{
  "num_hidden_layers": 15,
  "hidden_size": 64,
  "num_attention_heads": 2,
  "num_key_value_heads": 2,
  "head_dim": 32,
  "intermediate_size": 256,
  "vocab_size": 4096,
  "hidden_act": "squared_relu",
  "norm": "rmsnorm",
  "norm_place": "pre",
  "norm_eps": 1e-05,
  "positions": "none",
  "qk_norm": false,
  "attn_scale": 0.177,
  "bias": "none",
  "tie_word_embeddings": false,
  "parallel_block": false,
  "extras": ["local attention windows", "exclusive self-attention", "short convolutions", "capped logits"],
  "init": "normal",
  "init_std_qkv": 0.0826,
  "init_std_o": 0.103,
  "init_std_up": 0.118,
  "init_std_down": 0.118,
  "optimizer": "muon_variant",
  "learning_rate": 0.00598,
  "lr_mult_o": 0.61,
  "beta1": 0.95,
  "lr_head": 0.0114,
  "max_grad_norm": 1.0,
  "warmup_steps": 200,
  "schedule": "wsd",
  "decay_fraction": 1.0,
  "decay_shape": "linear",
  "final_lr_fraction": 0.0,
  "batch_tokens": 16384,
  "max_seq_len": 2048,
  "doc_mask": true,
  "train_tokens": 119600000,
  "max_steps": 7300,
  "dataset": "wikipedia_en"
}
Each number is 128 + 24 x the weight over its row's rms, rounded and kept within 0 to 255. Layers, rows and columns count from 0. Numbers have three digits each. The size before them is the row's rms in percent of the matrix's.

# up: layer 10 MLP up, 256x64, rms 0.117, rows 78-177, columns 0-63
# down: layer 10 MLP down (transposed), 256x64, rms 0.118, rows 78-177, columns 0-63
up78 104:154133126083156169125110094087131129161123061149127145106132142130112143128142150129086139110129111140124130073170087095126164137122140100136134097124110106106141093139098119102117168148118132
down78 112:175080168151119128131119084125133135172136071117130142124114080135145114141133094150140151141147140135141134168093080103147119116124158160115103136102158129118136141129087139150080145136139129
up79 100:095141135086094122139130113121119154112115130158110140136152133122087126125088082169126157139122077125135153112124084149111128099162126138123096142103150119122072141149100125151089166138117169
down79 099:146099132153113120122119091112128130166126151129116123163113091139087157131136174145084145134150160063146132121166162154138094120095156107122150133161108133123176133137113149122160146100111125
up80 098:112147116145101117134180104149144096133088132102146149115108121165113122089139135160103160107102108118122132136114146172124103143121093136161078126141104143158173081111087110107127114125151150
down80 098:113094114140129140100133128153124119172140118070085137133139110136114097149122129098138120155135113094086147130155126139180168136120156092151151120115130105149105151097098192146128148097127139
up81 098:124139132161166119168131086125124146114143150124081138136154133133136135129133148130089117144124194125116130082144132168119154125155085147153176145142128132085134095157134160128113117074135119
down81 101:113118131173138135133146107118127135142102113141124165125146082111151123113149169159089104114130095114090108157176142121161151140089150094156141130094141094127140105132067114134148122095137102
up82 083:110165151099140108138118104167140127107100145124135084124111113182140158134125118103120164119132103121135176155153123152137109101107158138120126127118183119132135119119117100180171086137084114
down82 088:128092105130142146115126107119174145100181094118093166163131126114129098093126132139108066134151128136123107171112112126081142137140136117139102114100097144147115099180125133089138117133153144
up83 101:124145144143149173166121147128136142139138145078124109145106129135090120139112107140123082125088130114151104092088127137100077140126123123126174102134168142140141110120134065097120104133114173
down83 099:086140084130130154112111105138135136145097122094137103127111119139160129160128130174123164156103127135134137127121122059093187115137142131113080131140100104132125132130160148188144136138109148
up84 094:119127067090149153151137130128089136133113119135108132115108111105159138118098108129141137119140151086172158134090089156120103084118118104117143127150099128121110171184132129124111127165129174
down84 093:103130205093100102107131111128109121088146149123166139120138102133126109146089139130120092120139128123144075127132095127119149165128117152149110140135132132155162129181129148158111085160138103
up85 100:114174168141118119179129113122089124122112138133162127168176090125113168133138129108145138080132165120147187117133132159162107105151155132136113113126125126141149120128114148159104172105150142
down85 100:141093147128174148121149141171136091149109129113088155093103148102139098079128131122104139112135173103143119165121106148131137134144102121146115131147163131164088122178089092098116134130139131
up86 092:102147171118143156118120162140138150158103130101124106138135122117105110151120105093128136096097122087174088094162096140134155117100119122156115183131115107145086121118094125134133131159080151
down86 097:138078110116134103145144145158110125088076100134121136159093106142095096164107128111128130127161088144165171153098131148117120168133146089134145126088121104120133110112117146148122127147173107
up87 094:133121115134170146131114153164101115114154151125155118128154150149139123109120149108053147157109152130143128106126109147120163175142112150167097165115093130081133117161136089102129134121092133
down87 100:139140163155096124123110091165123166118148203101141115153147104130119122118115095098117125133142145148132158122101144111127108130163140157124145143142087142118100087145112062139150115096114134
up88 119:124130174141114155136186134151121107106132153106143117149120139120131138072127116113071096134117096129185114128131120118127153126114166132170135147136141130125142177159129087114101092136163110
down88 114:138132132144091092118134149097133122105092162110127138134072139168111170123143122183093123101144162162126119138120138087114176144133126091179108153116153141143103127095123131141110139114123147
up89 097:108151110165149126157088129132144091117110100149148152100151072119147080139123129136118176119104113147131142104151086142134124134113157131123131124142131126097103115134099107102075131181083138
down89 098:153148139112144145168136132136090119137124147137102141142122149126121123140092099140109096171123146162144082097157147115180100157132127139105150111131104091074129119167112111141155123171161160
up90 100:111149127111164153147141124144134131121124086136105139172179150081113135140128165108166136107162174101141132093164099108128107115163146135119095104096149108118123085141114137148132118111127175
down90 090:108123113148150105133100146129131117125150092145149074131128154122158150113096084117107120152096115127143127157088134116121132119056156092158109127118156176097135129138128146089130132116099170
up91 097:107104134118117113124104124132121154088119077157161150111100158125086109101117143119110126105138170115177159128100122153120139145103129129070106143155105133150120110112127196114135092108109126
down91 101:127163128156105134167116117079133123121149111124143112126148092144138125120180123138095131116096128129141142115129114150084121098165100123120164075099163072104133161168128118144151120156122097
up92 090:148090111146175138137170124093143118127152134119130089111134140098145106139091149134108098150148106106138101111130135112174105160150118126159106112131071151118127107160120106082160138134115177
down92 091:130131153142154107126193130072144105091139118157119105121118138134115131130092107097096151154127117145089095103132154081140147114108104099134117130145126120152136077138154125147134192144136127
up93 106:158108118131151150120092133098097082089131112151128182146119127108063100126131162091147138119147141158118128142119178159126138125139140156154093142139089103150143114135106120140153123107106156
down93 106:102107100144123093144112115118151115141115104109153119121125168108109096113129116131143067153115118068131125131129132159125153132118133141166175095135109136129112132109137118154125090113200176
up94 109:167131127128147119165110121150109118134113111120098113098123146160122150101121132141136139089138124133170162097169130122164104078137181197172172140139133118154143135118119118134158108145129124
down94 109:099133135162119161137136142138099096133157128156107115083130139123103109156114078145135160091156126098147108117135145104157181152124125153172124144125095100123133167151106098152119151137092095
up95 101:100144127130129122169113135137107103099118141132162152144110089115099146156175182167107183145105092128143113119153119170103115130100144150123108113096145138113159151130139080140105144150110142
down95 105:134096117133107128131147139077124141173175115144123117162133106106125130149114109130145139145147160095159090132123115117088094193126108118091153149081159134081152119109122137135098127123124107
up96 095:128119117141129154128169169146139124085107152113144150095076136131115134135127131143132152099144105167163140139106117175145133113143169142158103095140125110109142185136159095144146125074110151
down96 098:133132096135127171109089147122131110123149120090086171149142088108094150128123136145122090092115162166143142143106092140133116110136121128135155081083162138107110139151086130177105121122124129
up97 100:126109142182129116124098146145162170114122129155089146124121104121118108117108130145129149070136139153105114119175130136138138150136116136112174140159170148086125138107110062112095123115117157
down97 106:142157091126113146133158160119105094159130140133150137129137124116112116128140170174137156092098146097126095083142119137163125102170112118108097122111123123060124116106144153178118133137165117
up98 094:160122129116121091151105099141154132146115121126136151135112122146086074155176183100120115103150149117154113130120163152144096105151145139102120184102103139093129084124147163143149137124130120
down98 089:119188105140114125146130149061094140125131121139139146142164103121137123093149132117153125122172123137112161128128105164160106146154137117123125136094171105120147164079089118123122101117174132
up99 090:142151115124167121144157150152129106126100091104121104166150128110138118118082157134149097100132139165146085122186157126116079135103124085154147153105136116120138129124090118172133146113119162
down99 087:105110106153114114149114173126095129156132121102109102115128126156117125155120141103103108151138129145090111148194159172137103109066151149151150114108121093159135114134093113135122139100100161
up100 099:173133085182105130134137101089121106144118163138160126145137104123148053131092113126112166138098132121153118093077165152146144130119122134138136152119108162121142147120116130117103096143139120
down100 101:120130142106138154132110142154110111116132179121108123074142143130120097105106117146144161127113137088158150126100114145125144173138188104082117114130136145147162122158170132096117098165157102
up101 113:112131142106120110131115087139123102120099161143155154150118138100107119114147126133107155124145103128112122108157128148126122190150072145170113155155135102141149116166113124138206143156099144
down101 104:122127066144102088124116123129151154130086103156107131122102130118117144118121104086133101129143114113128157167134135077104166150149117107136063147099113161130126114119150094142174116107143135
up102 089:131135134101161133112151190146132147144131118152105094067132118114181134127144126133128143144123139151125162124125143180145157175111167134159115147146115119139104090162106147105128085117138109
down102 091:158127090107106121130143137116106142161110166140130129103120134115126151116132125113147125105090132115125137097163111122148105057170071080104133102088097133121117121119112139181124100162132133
up103 091:124088102099116143106136081104140128131089138135116147133114142114157131114115102144130191124104086105142117107149128132083168109095112144119094127141142178174113085132140118137122164137112099
down103 097:118148157155084126175103151151123138136101091156131159117137150149128117151129167088089101118142127117124136131085127133130087137156120138184137159147139121138127124165125143113104129077127184
up104 089:087127138144087106136162169105119143122170144111153141158118145113140093108109120103120113133123129097146162116160175112147137157164132139119167090145122176140150169122136169141132136145096096
down104 090:136105157093142119120151128113117135130126140145119182146132148119130113142142091127127126088105116099138138118116106185078127130102132069103115100118137144145126152156153124208122090126103128
up105 112:136138137155128153167136126122098128148126097108135129136116169122128130144172126079111147126126146164147133173158104151168113133096114123143085118075129148142175101142100157122133127108177168
down105 106:156111110135076098177127136104146114127135092126137122123109146140141125136153166122171086143140133160111110150094149122105106145119151122154080144131144145139122143069119130181122113087148157
up106 096:125117136105107143135115170096119067092112108114124140133128140178127153151121125127123156128086102133132158134183129149125129132121164111114076111153110103122183117144085120125107110144083135
down106 094:113113140101134161117105180095104114127157161135136123122089165120129143093153155114145058134156149133134123118121140155135150146101081114095132143107102166097155141141133129159143133142175143
up107 098:146180094171171122141123146143131103114150149136149159070097154108127086113125145113140082138155075174108160145119159125132152115128137153132124114131143125125116114145102120120094106131114160
down107 103:110099099144130102175161133123184122124119142186126159133117168113125096138108093116158114117173111134128134161152115091128115132125137158133135163153086146091139165138116138120143113157097152
up108 093:125127114098145142147126098097094159136127168140154118084141130158124111097115092122124182134121117130154130128155131155155168098113120150132142126139144127184177118137154115186144149083126121
down108 092:135103116142135101116134091065159139144153146128117136133099138133117141139145138160111135133143168139090141128113176098128124103115133147133117102142158090170112126210087103122148146136109129
up109 100:096144148118125168175115149131099122151148121173125168146128158123107111146190110136118149118138143138136093166121161146148159152140108110131117150121109121148167144129129136111068105107111084
down109 103:137110084086098145149126150124136108114156138137088142139155131133095163115121139144140113131154158125133111135127110148096109155130095101116144134110218170151161082132109126143118108111103132
up110 092:147058127108121126141119142192151115100079133128123141152117098166123168104125125177134124145110108162150139120111130175112178126134115123115113131163118126143110128104122121156125132142097087
down110 097:135175128171107142112141142109100087088116077109135132131151136109149122121169150092121112103121082087152136091143135146135094131121102086129113106124125139145141163150166102110130115119117172
up111 102:072169133153161129174131143132133128161140144123101154125111132155129111091090131180132145123119153137108074103145124174101157123141130143161131078100103120151098141137151133150140118111128118
down111 103:121132095140151124096173119107125112140089135152098093164159120125131167131129128082154147154126118131117167073091129143113136143111138130154111111093126135104132160116089142128113163168157170
up112 103:154142143137132132137163119143116094129122165181147117101094188114129155150156109159107129130090141145115134157123112108141125111071112157171159132102098163121110138156132088140129113134120162
down112 097:131149147168148124135114107143123147105117146126128174118121165127151148150113112093136123148124101107152182117077078114092135137123162172133098128122141162134140117139133130103196167141133123
up113 105:163096126117139108089139145114152147132134140125119143187135121151115147145103108115107101099146123100131059120152139154146115110119116174141151125174163141132150123123140104143169161083112097
down113 100:150119118129167129084167107150123164127123126115108170080130132127154125138091102132085147110159127145157098120171121102163137127111108096127078167161129094133155110123147151098129120145103130
up114 100:133109112154118115149195110101099118082129118122144153126126146154121094170131122118123105108143139089114125165140079134132099164141168126144178122119159133114125153167117131126073136147108133
down114 096:139134145130133137175201122133121134161092140083154117157143141130146112144124117117126136145109114119171123093154143104110125138102107097172134104114133127108144076112125168085132087129092128
up115 090:111123127129155135119139135112085176151135147122090095112106136133123138132115108091141181072075116116129198141112150109137136123150136116113151101166118135137109118124113117111132083084125140
down115 091:143120141106151142158100112143155109131129134139117121172128087079136112125136180139075093102155166126116076124134125111121135117114135146163152106092105149114164119135148117184125166133139126
up116 078:123133132118109121179153122119106122060157128099140145120141135142097129088134134136171153114126111150152120143110080114163136145135125123094128085123138143075169104134109138160070143117136133
down116 084:073103116114144150112120093146138093136149147095135097119118098133105135131117108147137152121130111168156169091120131117118122141093072105156170097133124119157125109116126116091125146117101191
up117 096:098126150129104161159085168104106125136104090112130126113123112133157144094177141129072133157103147147139141136135165136118124133077126160127128111126136120059140109131138100164117103114149145
down117 098:101162150124103153144161157138133113123130162089102129109147129153140126110111119133128097123095122162140075103123151093088124139087130112125131147106083140163166147122084108162116139152083144
up118 086:098111079095111142126151100093080135131137125151140145145100113109121139089129128084109167110141145126089124115158132128048140108142135135132135119081145115103115102119111107102101130118164121
down118 089:093086142161124138132114116131148147108141133111079133118147119180143147151074120154145109084081137149133151137140130088148168160088143118088123154121138128097148148137141142128104113091102125
up119 093:113092162096105133150157135133142140094139082130083096154063116138124171136132095131122166136127118102137143118155113128134129140173119137141120114151148146109101095146147111143138166116183107
down119 101:113175119147138101129098124133104122109176180153192131086161163082144122111077142126140097130125100142126125142169128115143111113159101135146150107131129110115138144102136111126117115115089116
up120 099:135109138115130118130091168161150132136147110148096150142075127115126126089118114090106176095138105118111145119135129140117150135114122145197124111142132136133108105172161076139134137172102097
down120 114:114157162117113152152103114112101084077195104143158118125136148106109113151118112186120147119120132152131096175138133133144154097102160104120151110133129151116131133145164159136117095134148127
up121 110:115146131098104161106125113102155146128143137109116155136132159151151064180112102130110090142077136090119132149087159138135103132123117180135138118108123103096129097104138141137132087132151150
down121 100:113165149155130113152155152105118106112147112106115144087152098124119105174140072099129131099125107113180122130099101159102148111100095133126129138145111139089110145087118148140174143128152157
up122 092:139099109116133081141139077129153149160129178150121151125137155164137138181136129137119155130112151156131124134146126117096183167087079103164115136123114108138122114101172132134149106121120118
down122 092:123117097166080172148154091084112127127109143135134140140093165148136112116171121110155136129144126145182131108124147099106088128142154145106086149123125153098127136105101175098116106143143124
up123 095:098086131111136148128153099133104128102135116095120143145126138138120128160163087184134122112106167116183115098116179137129111117149118098135121181144115147144112093096144144133169116127097145
down123 092:121183098132100096136162126109124153141154124098146141149128148133100133147121080118134147135095117139106149184133168150108127142128115111125118168171133137134156168065126105113124141116137084
up124 110:149148149149107134122091131084103101137104148142124136117115182141116129096141168129133114099110175166147158145116147167140126118077146126110121100124156111147146106158121116135155160099148182
down124 112:119149130169140103134093124137145103152145143128111130123069134155106121137062121104118119118115110201096155142145168138119147124113107128122121124126139117120143089144124152203146129139123133
up125 101:141105120117108140149142103115121140124143145182115125121128136083158117115158168101167132109145121138134143113165184136093096112142074164132123109147114152149169094134110153157109111128099159
down125 104:159122131166133158117119130104103152158137133129136146126111150084124124139133154101186094178160121073123111145091141116147099104167099107129156130179135144136140120115121101103123116157113095
up126 096:146166060150152130127107106103140125177117140136111138148142120145134128089124148145121100073105148137122110064133124081134120163121103152094142125164109123098121112127118098128132097119133157
down126 088:088104168129138170145127104093149121149173093113110112115145103106160122121104119153154120110094148127077106137157148127187125164084167126131113118131140144121135130168104138130116148103113112
up127 082:096124172132119128113148160187088123147118154144095134146132131112112162145146077124141165096123139093130161148103135157126115097154107095151104129152098132119121157122133110114094077146127100
down127 092:164133128129128131191129088115151108158135126118145151122121142126185118130111163127143123128106132158143108095143158185106155134125158157134080139142165110146132105132116134134182089151103126
up128 107:097137096107115145080132122132141142138156132160165119093093127160114107131125107124096121126156144098152126100167088138158161107152095132154159134120148126105113095122134133079096140116178099
down128 098:110109152122114081125104135145124201164126150132124141148114143141158137122059117178172140107160154145139131133121133097117130135133129113123108139114139146099134104106105122176096091155122129
up129 100:139107123161158150117123108079086102098103108123126090146089117122089092143114136086110141167141117167115133132125107153148112145131125131119101084121102157145176154113139130163113111095159133
down129 098:124121144107105112142122144143158122111128097104176136107165139105088120110129157139112093133152113120151158115131158114181117144140108126095105120172146133115103157091104136149069089091156120
up130 106:136154143144136155120162126090158108089158122161132164121105135105154074141091103076152114120130152114125157111127104141129113137108101118135174117115135156121143149142113114113120175130077167
down130 104:109102123122127136131167116123135106139146074125115126134085177146127102120106140167140139128095121136118108116138161116152155119111185131109057093139169108171136127136127148083124135118155138
up131 114:124109156086130151145175138092092106121117108145130206128120153118126140090135140121091103127105153113200140111145124150144137126116111145109115143129112123146106130104122178155118094138141132
down131 115:132147119141112131178148131161122125140109106130128119133113139141124097150167160156112129139075155128192110103147130131178153109162187134106117150118118162094139136164160126112088133119121127
up132 105:094114126110122111118073135083086131114101094132070141094119148120128143147137094095108150110141101180122144115132139122142114135136167126165084090132153150138138134129076105110144123109134135
down132 106:168165128156149134122154119123141143134172134088151126078121107152138112118134114125118131146117079139085100106068104114124179137113139104119141115103128097173157097111107122131132117122114173
up133 097:142067148130142145100117117124135137133137080148161134188140122159143115159110130109153157127136119108116095097112109163087132112170162117148135153087130103115108096143142101168110101141140127
down133 099:145087136160139110125106159183134136120121110138121140127163114148155146121123087129193148079128138136155117132156183124117146128133138170110125142151146137124107119176142129112162109099096157
up134 101:131144172130111136143137136152117099094143177121128138161109155123127140164119149102112089109146176089157121139098127125114151126078158089130128157134141171112148126153105132178121141144089151
down134 096:098138133089117123127104140119152151149112193140142141133110095132135109138172150159137148137095129125144145089096105061116113122160080140143118148086124124109158136100133094135115142101118103
up135 111:135130117090111176166116067161099114130163145112130133139169121121102115134123141139103116116145078142148149092110091151139118123111171156142110111095164155149127128102105130153151140090121146
down135 112:114156166130169098139127155143151118127138161102086142122124134120141138159069121161167163130109128148106096160131105106146135131106133132093126115105130104106127141137129146075136190109092112
up136 101:095128169154124135123128140119063142150089108146136145159092165090086081123092119131132117163137164125129132116151131151126148156148138116124150111075112137123118104106091135116148132173143139
down136 101:136144125104130095152121091147109140147091095109111132125170089140107171112082119131104167139118126136122138138121112139113151094123131161132178107091143112147126107127123082125178147088083131
up137 079:134174117154163131144124116129100133128139143152103137130095134109167106086079156099171111117078160146143128143102107147127120158115102137111142142119107128084173167096114130128158096118126150
down137 086:124108121058114146139131132123156152111167119127128172120090113141156140142138090120155128111126135149155137130157131112147130096118117171134119130115121141160142112146136105169136095161115044
up138 103:128150136096122178192104105104116144095110129103139148125130087158130111127140104147125111156126149139160130103109114182122104135130161136135140101160146171130139100119132125157091137134077165
down138 103:102119112143122182167107157145114149096086151181155116097130108104141131115155125125104178141122145149102111166176148100105114167133150144109153120127161150118106109159097126123141126130112121
up139 101:156137139134130112097135168088083123121142151124117121151104156166074136161123170136101114091148121081144159131116110151132090095116102085170120101108137150122160138154154135111134137146134125
down139 106:158138128127099122137136117088107135122123148175137178147147113092100127144143106145157120083185139096118134140078108119147121126162111097116161111131117118133151095166097116179118130100137136
up140 082:133143143137112146094123149137138175141125142136111128153137188104139113089081108160131123113151117121163153126120106060125149122149110141108158138122131145137106143072124078157135107099143103
down140 095:141126098125147094172104102125099125137099178153134122113100134142080141124153094151139188117142154135102114158158083107144141112147111154125112149141119133117142090110155096114143170151109113
up141 089:156158127128143103105097116130127096152116148150126125129123138132073137139105083141112094135156114100137129093091160130124149086107150116137115183113117108142110113117134115214118117111144106
down141 097:119097111120152144131078099129113091139177100135125102099142121114121102111097164171123138153103138113166095156160091111130113134138131174144116122136165078110141146109128138076141134106132139
up142 100:132121141108098148144123094169141137106195143129097113128111116120098124111121105113101056142114158138179113128112119135152098107104102127162116120128130140139121112104133187136164127132115166
down142 097:131116174156105075121124129120118116130161141142120104176130098131072149111100096117126169141145122105148098112160144167171125128074141107112156128126123133122137113103108136145107181126127146
up143 104:111114170145135160086108140075122136093140110145098150136141147173113157131112072116118100095115110142114101144156099131109129110132139157153117085109120084155123165094110105127142134109150141
down143 094:113115114137144146160168155098136132113136127095166108112132100123154105116148084148128128133130148108141172092124141119124166141148124056074098108102145140149140097128136160107096157116149110
up144 092:098113132159121065085159124129152162119130142139114157154102087110113129151190129132092150118096123119116148153169145177147134101124125138172101112140134105124138129117141151084136126117146122
down144 099:069143105102096150155112141146153164145122086145125144131149149108134142108156072097136124141127160128127150120093102135102135148112109142151151147133148078096094168086119117123133125152101149
up145 099:091135098157108164130140135142124140177173147129143143146144122102119133161135104139109110088099139119153117127137070140090160112149087104131125143161126071124112123100132139132133174092134152
down145 095:134106095109098131139090115091162123121107174133092137164119083176133164088097096123147128155145120139076121123119113166175115128145167125107097138147112131150107147111129123128129102134120144
up146 099:088122123136128200109124103085106141133118089093130131128100125139135080147112110110122091138149143169129130118097141156153170110119142097137134149178122109127137134118154115137126116146193124
down146 095:098164106122132201103113154124142146114149099103144150119127136122151156110088151129123104095163124144123188082139097135119133169173098116123088124109145143141126114095127125148135110144132120
up147 087:122159118132147086128148112119092148148072110118094183124129142129121141130113110139126130107162115155142134099140107102128130155114149152107094151163179107093118101128090081126167158134128153
down147 101:156116110150152116125120100121182139170124136135111126138119144120075113096188122123120169166153109108114125140103150086140140118168128143135160123092137165115120164149096144147092118108102147
up148 084:111103132142140121111146135116132181183123097137159123152177097113106133139139197152126103104154151133105098138120081136106142134138135124156097135117121133137138171172150117125111141104085124
down148 091:112117116125148146110156131090077122127154092116131144118125101174136117127181080125094133125152130141143118123110125165118120095121137127162067125093141137133136092116093118139136068132142162
up149 110:106125125143175125154120111114122114125159140157138163110118121136104105170120105124100108087144127166147124152145141120160108109135104172180068119129066155135151129108160097111128129123148129
down149 101:152138142103142105109118114100137107079123099113158106111149144114163131143143096145129205158103133105113130122134139125155145129099174136114091164118129147093127074153116123148102143149107156
up150 097:152158099153105155109178110127134151135081135109117136164169162093131112127101149148118147149152103106141151115107149116130148143112079089143121143164159111103131116139137100099100090150094123
down150 093:152107134135172114174123098112129087124157074131139155130157125100144121119119135130078111152137119117145144104160123182148132160131165112136137110126104127164132148138121137164116095149105187
up151 099:112182129084151113125086117134107159106124114098120114097129124108115118090118099111125111114114111123119141147085160161162143093141115109170122111114163126151115091185147140161106090125120116
down151 097:166125120135141144132121131126110157108138145118110143130100124102135123158145114131182161124120116110119138119172117085147139080139146142129051138111086154118142089137160116083094141144128088
up152 101:093133120093143121141128159122121104133139135106123119105129123144093053156128108189131111120133153155134131104113119156114141076104100132156112113115129146157096124098118101118177079106136114
down152 098:110128122118141116127119110130125138171174134141119127136161137184101111135169122123098125158109122140124091142130166137127086143083128129164112098116159119099173118096093096120150080088111113
up153 110:131129205116130079185128125070139125147117092121122108129129149124169133149130139169121127135153099094136133100116136151150092098139132150171104139100128125101111141152103133132133097135109121
down153 099:112149103119136050125127164116129136097164098156136115112133147123145130136071142139127118112110125164094108144146140138155129130132091124110057093124146091089116146146156151129115111123142115
up154 102:072108089160106123106125151175111108081098113145171128140114110159106152127131114174105107133128095124131096139138137154130123149112129116124092110133101164106143161165104123132112107101150166
down154 103:098136170139132121098137107120128072101148099127109144124162144125127075134116168135116122148125117100093170126126146153168145094134114118164141102152143143133120084158124144126149184094103134
up155 095:125126069101142109140152137143155146127076148150125138101149131123093093087136073120105159102125135135179114130111176107108095147130147134150164090133118147129082144123135105126138119114107130
down155 097:061159137115125136126152090127103151149132125106119133103143145127136124154140118128119110088122086126093173131151099108128114142135101166164133123091109089169145092122081175126145106126129125
up156 102:060129163161093094144128108123093139181128104109123130129118129101124116148140114141078141113122120081155162133160137154106106082152089113118153092120142098111129138108141116136115103110137117
down156 109:122081141153123122139082107114139135160133106104115123146178127093145107066160135160085135161102119155126132124154110150151166130127126163146135103146116124112100139128131125117097152091084098
up157 107:142140130120174137131146088136168156117128173127070145149133133150152127103137112147131112084148136104130115125105161156109176114128097121155153116123123134108074142135096092149075144141134112
down157 105:111136156122140117128112097161110106133130150127096126144149123149123117165079121162117177126124109129102134176167155139160085126121143147078093131092152095109132117080114135151154110159133111
up158 089:140151093148125160142158129151130108090154147124110180148087114107126113102097103150128125127165094140106115112138125159100131113133170117115120113137111156098132136110153060182123148161123136
down158 099:107120133134125132139137140111105100124162153125171101123166113140160146187124142099103141130157082150158115095149096135146090092115094106159166109129093137108140120094158138131102128104161114
up159 106:117114112091095116139097122135113121111093128126106163153104080136108139102114135139102160105136096130118092063144130133106146078150121120132158147124149107063136101110132112122085132138105106
down159 099:112104133166111142099139143157127131143144109084119124132150084135095061143082154132133108095125148149128123100152147130161119166147098126070148141145122151094129118117139133142132080163134123
up160 104:142178129144131126146137157094114098129157079094126116131134092102108109112138104144126094125163145146157135185182141109119139127111122110139144169120135099095104103116134118098137081131113090
down160 093:149092137133097157085108127116112097140166118136081128150133147165175124128137110128102134143108158108136133076142115112083154098097104126139115193128127124101120123112118147082100141128111121
up161 118:129142087113168134140103149096109128191103133088082139126129150129130119123134106149113138093124142100149139103144199120125112103125151114143164117112125144113089115116109095137158090146089129
down161 113:135096131111135153108108144121111122179109113092128136148149131128123130167145132134120112137117100119151153115183149095098076123165078093179134090144102127110125136091170124150149113137136147
up162 080:113110134156088118118074144124115162102129168108115061140117166099123164140099123113147130137152103130108155151109135114151100142079132128108166099151146143152107169131121134092121135125133096
down162 088:120129128115132137125122123147117125154140119128063185146132162131086089126114152153105162082142104184148117136141156139111102140106114152177157104103133146101111149155134108138108115093151134
up163 093:139146121099087154124154122092144116088114131147157117138140135124109128126131135168095138135127066133156111117127114141161114152113126122089128148171169095125098110087094109133134150190149153
down163 097:142148114114087089159136094133086164108121130121114178124127119159137160133164120151140113110127127123148120162121150167106089141114115087083148124101147147140138174148119111151120128156119182
up164 095:147139116086161101119113121100151116104100127119132147137108104142121110126081107110157106128175135159150149099141116118121084127110144107122168105134135171174134092147119124100066115104107156
down164 094:113116087132124111124167159086130161119097111118126116182161112161110146143138136144129109126146160152144124152108142133136144138131143131127125125115086126123100159130130201168117092130196126
up165 102:113152124114162112149137120074157128127154135078125135164145140166066123113118126127087116120165157131139132116099088117082115140122171132159120115106133106126180096168126118139130122129126111
down165 101:129152113118148095102138165110141114135132165119147124168129152106131098124139072147140117100174142120112102119136125157142167149152159127107161129125139079134161078137138159135160096114166160
up166 094:130165148154113139141111169110150100130101132093125115117150137132113083125170084126129161098101116083138140107103137123123122150126148142148116103155164110097117122185106114127152071166144128
down166 092:153151088128111160081172143078100064143095148123109134124156102151153138124136128150114130169134151139129082104169111121122112147130117153085155126100130112113133120135152130139154163143135139
up167 099:127103130085113123139144163075171126133122146167070141136159157117141133129107149160110106127123141126144105091143119143129162127118154124127163131155149099145096152123089119136112175159179128
down167 096:105173089130114131146152152146127143143161116161110142086144129131119110089142120118098094108154125091176129120082127159087104127141105121125107143116142126120095138145112152190114176118106136
up168 092:187073153119149104104105126165120142094158126157141095144105075110146148112147112134125150156112135176124091105142112162137159139164099127127122099154142101129106141134130161113143139126115141
down168 091:174142117120129126123116081120102121090128101204131166126142149137084124125109149143116096113137158104150121118152137171126131175110122115112138169150108109144143171094142133168144114145127130
up169 102:065102125101126146112121099131145142099141136168114136110120134127105129097123100129130126151084103120094157107139150154096170102165123101143155145175126084114145109079115141104123096158130133
down169 097:154110098136120156126148163129173118136064088111161103109123142129133158180119112137185102158147123135093092112122137142156131157111103134157112144139131179098104106131148122110138124127130139
up170 099:132129153148131130160185113160111094116115095115096155145120138124159177160095135093146127101153110094161136084146126126123120106119141084160111096095135115130101115124134140096171107147148145
down170 106:122109143138120112091122153131147138072100141133162108166102120148096116128134166147145160124108180114146145104120150155142145143125110181104090164141108141114181152133096149122121136119126086
up171 109:144134116103129145159156137155144114140110097165164122111146132069106083158114108137081123143162137125116144144159137149130093105140180115136183114128127143124144118156142147131138092104101089
down171 101:136121125100106141143149154123115108100102155134147112146113099113162115115124090110148115114123160124153137122141125125124086090181138066107108163077088122140111129112168156139172116092114130
up172 097:101145102125127133155099097127149096157146090154083126143117127117128149154146120117110113094153171126151126145117104107132094118090119109149116152096109091071114115159175141158155148093133146
down172 105:132095107111086100151113119125129110095134130118135162148171131150113136128126139143121088154129121132139160145104095151121122163191155165144185114099163105139127160082119125119147159100117133
up173 089:101143114144112144145135139114084127121122167128094149169163131135120128128182143069129131086131140110114116153145117118140144103120104115130163073078150149144110095125106164140123123149173138
down173 092:124105163111142150139067134170135155110127095114104122154121159114103125105139120114154119147156055115084130146138176132115083136130133124124112126124134132103122165159161099124091157112122127
up174 100:115130144095085145150110127129109128142091156133113143167159139143084102121124158114149113086093112106175149121182157134120148095107140099104150154171152095142105146113113148123137156128153142
down174 106:091125100129157130150164152111149101154120115122153135139121168123120078095145101166115143087127124149144150136137151130147104169072151089122116132143149104102151111120105183142157131135128099
up175 101:144134087130098179127130117113094096172128135108111088152140156151105129100127117139100119162115129113157124131101153135124147125097124106143152135129117119107130102095176104163112069079143100
down175 104:134091131126129142159124160103122107171104081130118120123091115117142134130152116146115141153149118115100129120163145116091125128092079124112067109150149148092142127110161117175129154080165135
up176 100:090135145138128116123105134110150135051134097093153122089120092107085158138099161159115078160116161145123126099128155140143128131124129151160159112109129144125149140123156121139143082129126160
down176 100:142083153109109103154144124108108129126149137186084145130152141133128137111091113137129157132173148146103105108103125082121165124160104118119099133116123126106103121128122098084098128184162102
up177 088:118188129133181147141140110129121147134108099131134135169126117123116136128083096125114127107087143117119149116136135102159102066129154131086157138132105123113135109118095132105165097159168168
down177 087:102108145079105095141115121143121078160184150153111138129138134142121133106197061178113118154144142127109112124143140152106116130168125125153137138139149128149102121118139122104127136135100107